Weights of a small transformer language model: 24.6M parameters.
Each number is 128 + 24 x the weight over its row's rms, rounded and kept within 0 to 255. Layers, rows and columns count from 0. Numbers have three digits each. The size before them is the row's rms in percent of the matrix's.

# layer 6 MLP gate, 1024x384, rms 0.0409, rows 966-973, columns 128-255
105:096114163134140141130086143100133117080096145114124143167117126126103127124139111122144112148141142132132136158144183161137123096171097140149150128134111116120145133177152182167110182146137100119160138126099104110117124105134152138145086143135087130129126139162141156156119128128117146129123108147124104121147124103091138173117126145120172131154100137104109122171105108147139102120125
100:105159118132168119138161178147149146104140115135131088099146127143134095133126111063110188150134127099153105134160149123127116129128143093149142168128101112104122149118140132133140149118163111128138099114126071094112094083161159126130083160145153098116132143157129170151104107144142155100085128103121116132096129093131101146132124160173096090153114129120123156157176141118138155150099
102:114107152169122113087135084141171092143139178140116168112125163133124119130145088184098134137143110188147089143150101120148162097144100099135181126089124068127165091165124119106120132125135127131119151106118171081095102090148167116181127117146100119161161115103104113140155165132101141164159116125126176110091119092154172114141135160150100118140099132080085103130124156098162125181122
100:104116136131103087098167111119167138145208109112114116105113151115190094106116149123157152129149103150185063172094132068129187107154097142130170105134124110162114110155127130119146169138122100109109130133093122100124137130108139135150120125119132101131109115127137102131103128114139124129128122084123121143160132112138168136137095131146124112126127092105138133088142134096126135114120
102:127135130161137138078073145168089112131128164128142137155137144141145136092127131142073134156102161139131145138128125135153085088140088121127106119117154134147151119146126134082115127157084102153128141140116117136129144172152117166129126114130152120111120181127118175126145130138076132157104144116120137105147113155117140145151096147152103094127086134098153100142115059143150153157163
099:137139135139150152128158120091108118075176145146100132127173123106136152144128143137120114137158131111130152110082139148118130140138090137125124130124135131124154146151146115121173176153105121134141085091129113166154143115146077142135165176121084112114181115127122117116114166132133121079097108160089157171154128123156168111145120148129157124141146176133140128148115139126110152130128
099:146112098139118149135122132106123154125166144129137131120134133139116139094121118143154132190118140118157162159149115123083146149134112117098105111125120107114109103111117111127122146120102120146154088130148124082139154098171145116104122140142150141109114114131106101130115090111122093126146117110134163111110130127144150153173140103113168092097129112129133094163106135159127147147138
095:115120129122114147132163213111104130104090107132127157151176115122131140148113125096124116132125124125127132133145147126069139148125122130159147156149151149098101129129147163119106156117099127150144113142083137108125104121145121122121113157131098152136152099111130158190122144123084145173120125097140102129192105103098110139178098130108124181125094175131124132166150146118066152119119
# layer 6 MLP up, 1024x384, rms 0.041, rows 966-972, columns 128-255
108:136118073130153181134149100120134116174151085103140122095112131143145131177151055113114127135072131137140137110125135121120154167140127129118099112114131101141126121113096102141167104125134159146097157132163105117114149119148111106118143135093161117139115146129138137113115095124181127173201153156138113117125158114140104111146115164137142122106136146162145215139143143159109114101167
095:118145164126146139137134139108132136126081131150128112148129099176151115075121132139121083117204144110119126145110096115147104136114162160101114127122110180142133124148098135085142128139119151102123136144120085112136161072162136120118143153127135135124117138132157113102122144121133128113144096138116162089111096146143083147157133121079107139075121153142129137104140101102106127136168
104:120136099109118133141085110144107135165116137137100152158133119141146118093149139171128114094115140128155149165152124128113129117158129151118106146114077127143166135122123113165164126182145115098111124141110121124096135140143119148103145104152132145108139114136107090100128147153139144117109100103101090109117171163091096132117114138082169145159120172140160120158137106182117161151161
103:099142120119093085148139098132164155114152088127108129114114144140162096127149118118115141109138085154129075148112149118149135099111115138163168095120144129171114117118093116125149122160123141107111156142105142096142167151116112113145120124097153120140111127102133095127113132106153158161160152130127097146136142144138145128134107121137092112128146132117173119118163134100151117130122
113:141150117114120115144147130152143093140111130119109144109135133113122134112094151133121132143160131159135144110163117136125140182166090137158143136098133124142085103110150166102135159097105130141157117137150152112177095142113110146086121100083107149159189145136137144137103133117129134142151166114121149112123182134147144106118110130119159143115129097127089172151135141107056114077131
093:122186097155129147119105146103130099121147133050169123116131136134132081164156086126160146101133151125130115129174082110155157093135133171109143121126112092156112166124148155105116099110191115107115127121149123113120075120157135152169110098118124170151113105089118156128115109111146143125122165127127097120101086103103098113141111109148143124119112123091147191127113121131164099085098
103:151091135110145121127172174109141164158154116125120098158139145126118099137144145100161183118192147133098174151158151119100144160097123147128116143128085117081126135154142112134116096133122140129146129122128082144102193090166174148136122120146175123112111102109101064126112129094157078113146119133162125127071140201173114132119123096111164115120149136129143149149108141162114146103103
# layer 6 MLP down (transposed), 1024x384, rms 0.0355, rows 966-972, columns 128-255
107:159146179134137150148080140121140120081088149118130101150124122144128136110158148121099157149100150144100137143142154156175138115162132117147159111144102121126135129120126087121113133093123131150142135134102132142111120109118152095172106121098091114150077148123136130123118132154118146130135132161131116143140169121146116166152125143118147099131104154078110130151127105147136138160141
099:163121113182134096148160119156166117124156166075160141159120136140092120169120145106118145126085078085155130135172145134109140148128100140128135147093163131089125133036128167123127150145135155146114140131090131141171103135143134164148105159109118144105117118128092139164110104129124138107125141108123099121149177123110151129134112169179143118128150120116081121133125108122121155142118
105:140100117122169100094129101120130132175113158125135135099105145109139129131123150148107153085169141155138147095155114136142183182164119056120089146151112145091195103096118133113140115117128097127163147098189127132082107150130162133153120099111175087116135086162095133127139129158097124126164126159106149130110147093156140128117126123124123130105154108149110128159153121139110127146134
099:145121142156135167133090117093080141109106119109131116162136132122094173159118082137124107103104140157118117142151131162134104152117145131154118127124160145128174117100112159133095130135111133141144129133147123171121161156129128149129112108130172151129108132118173111145144129149125140137132103102100104151096142166158145209102142120138121132149138142153117150117119146135150124120121
104:025096128137149093104123148147133138158093103103184140124091152156130137109115158118101105119117126146133180123109125071151113139164108164137112112128133136187083114143149162094109175148116157155147106078091133129150146119097119151094112174117096165102126185143125141125174114109157151123118092121097130167142155099127187102125104117131160140115084096114119117157152125118074103101142
098:086116137133137172120135126151118150106119146204110121101145148109127094116102094140130116144115122155139175131086090138074111138123104125142126136134125109165125139167124178152120148139112128132138105109137127128155129125128177073108137139086118095141127129144104111134127139130137139087107129163127141157115135175143165110140125141118120146147098151147117100189148144139133148109182
100:125148143101151190168097130198157106162095143132124101172124113105117126145124159094121149087163104112080104138148107123162127143124135139136132126168153139137097079173113118120135122150167152121137168145131143104116120108077124150152143161124096137119125138098138126120111171169145112136111158131116114119092117155134083125110117106105098129130115150120079125098105140099123150108083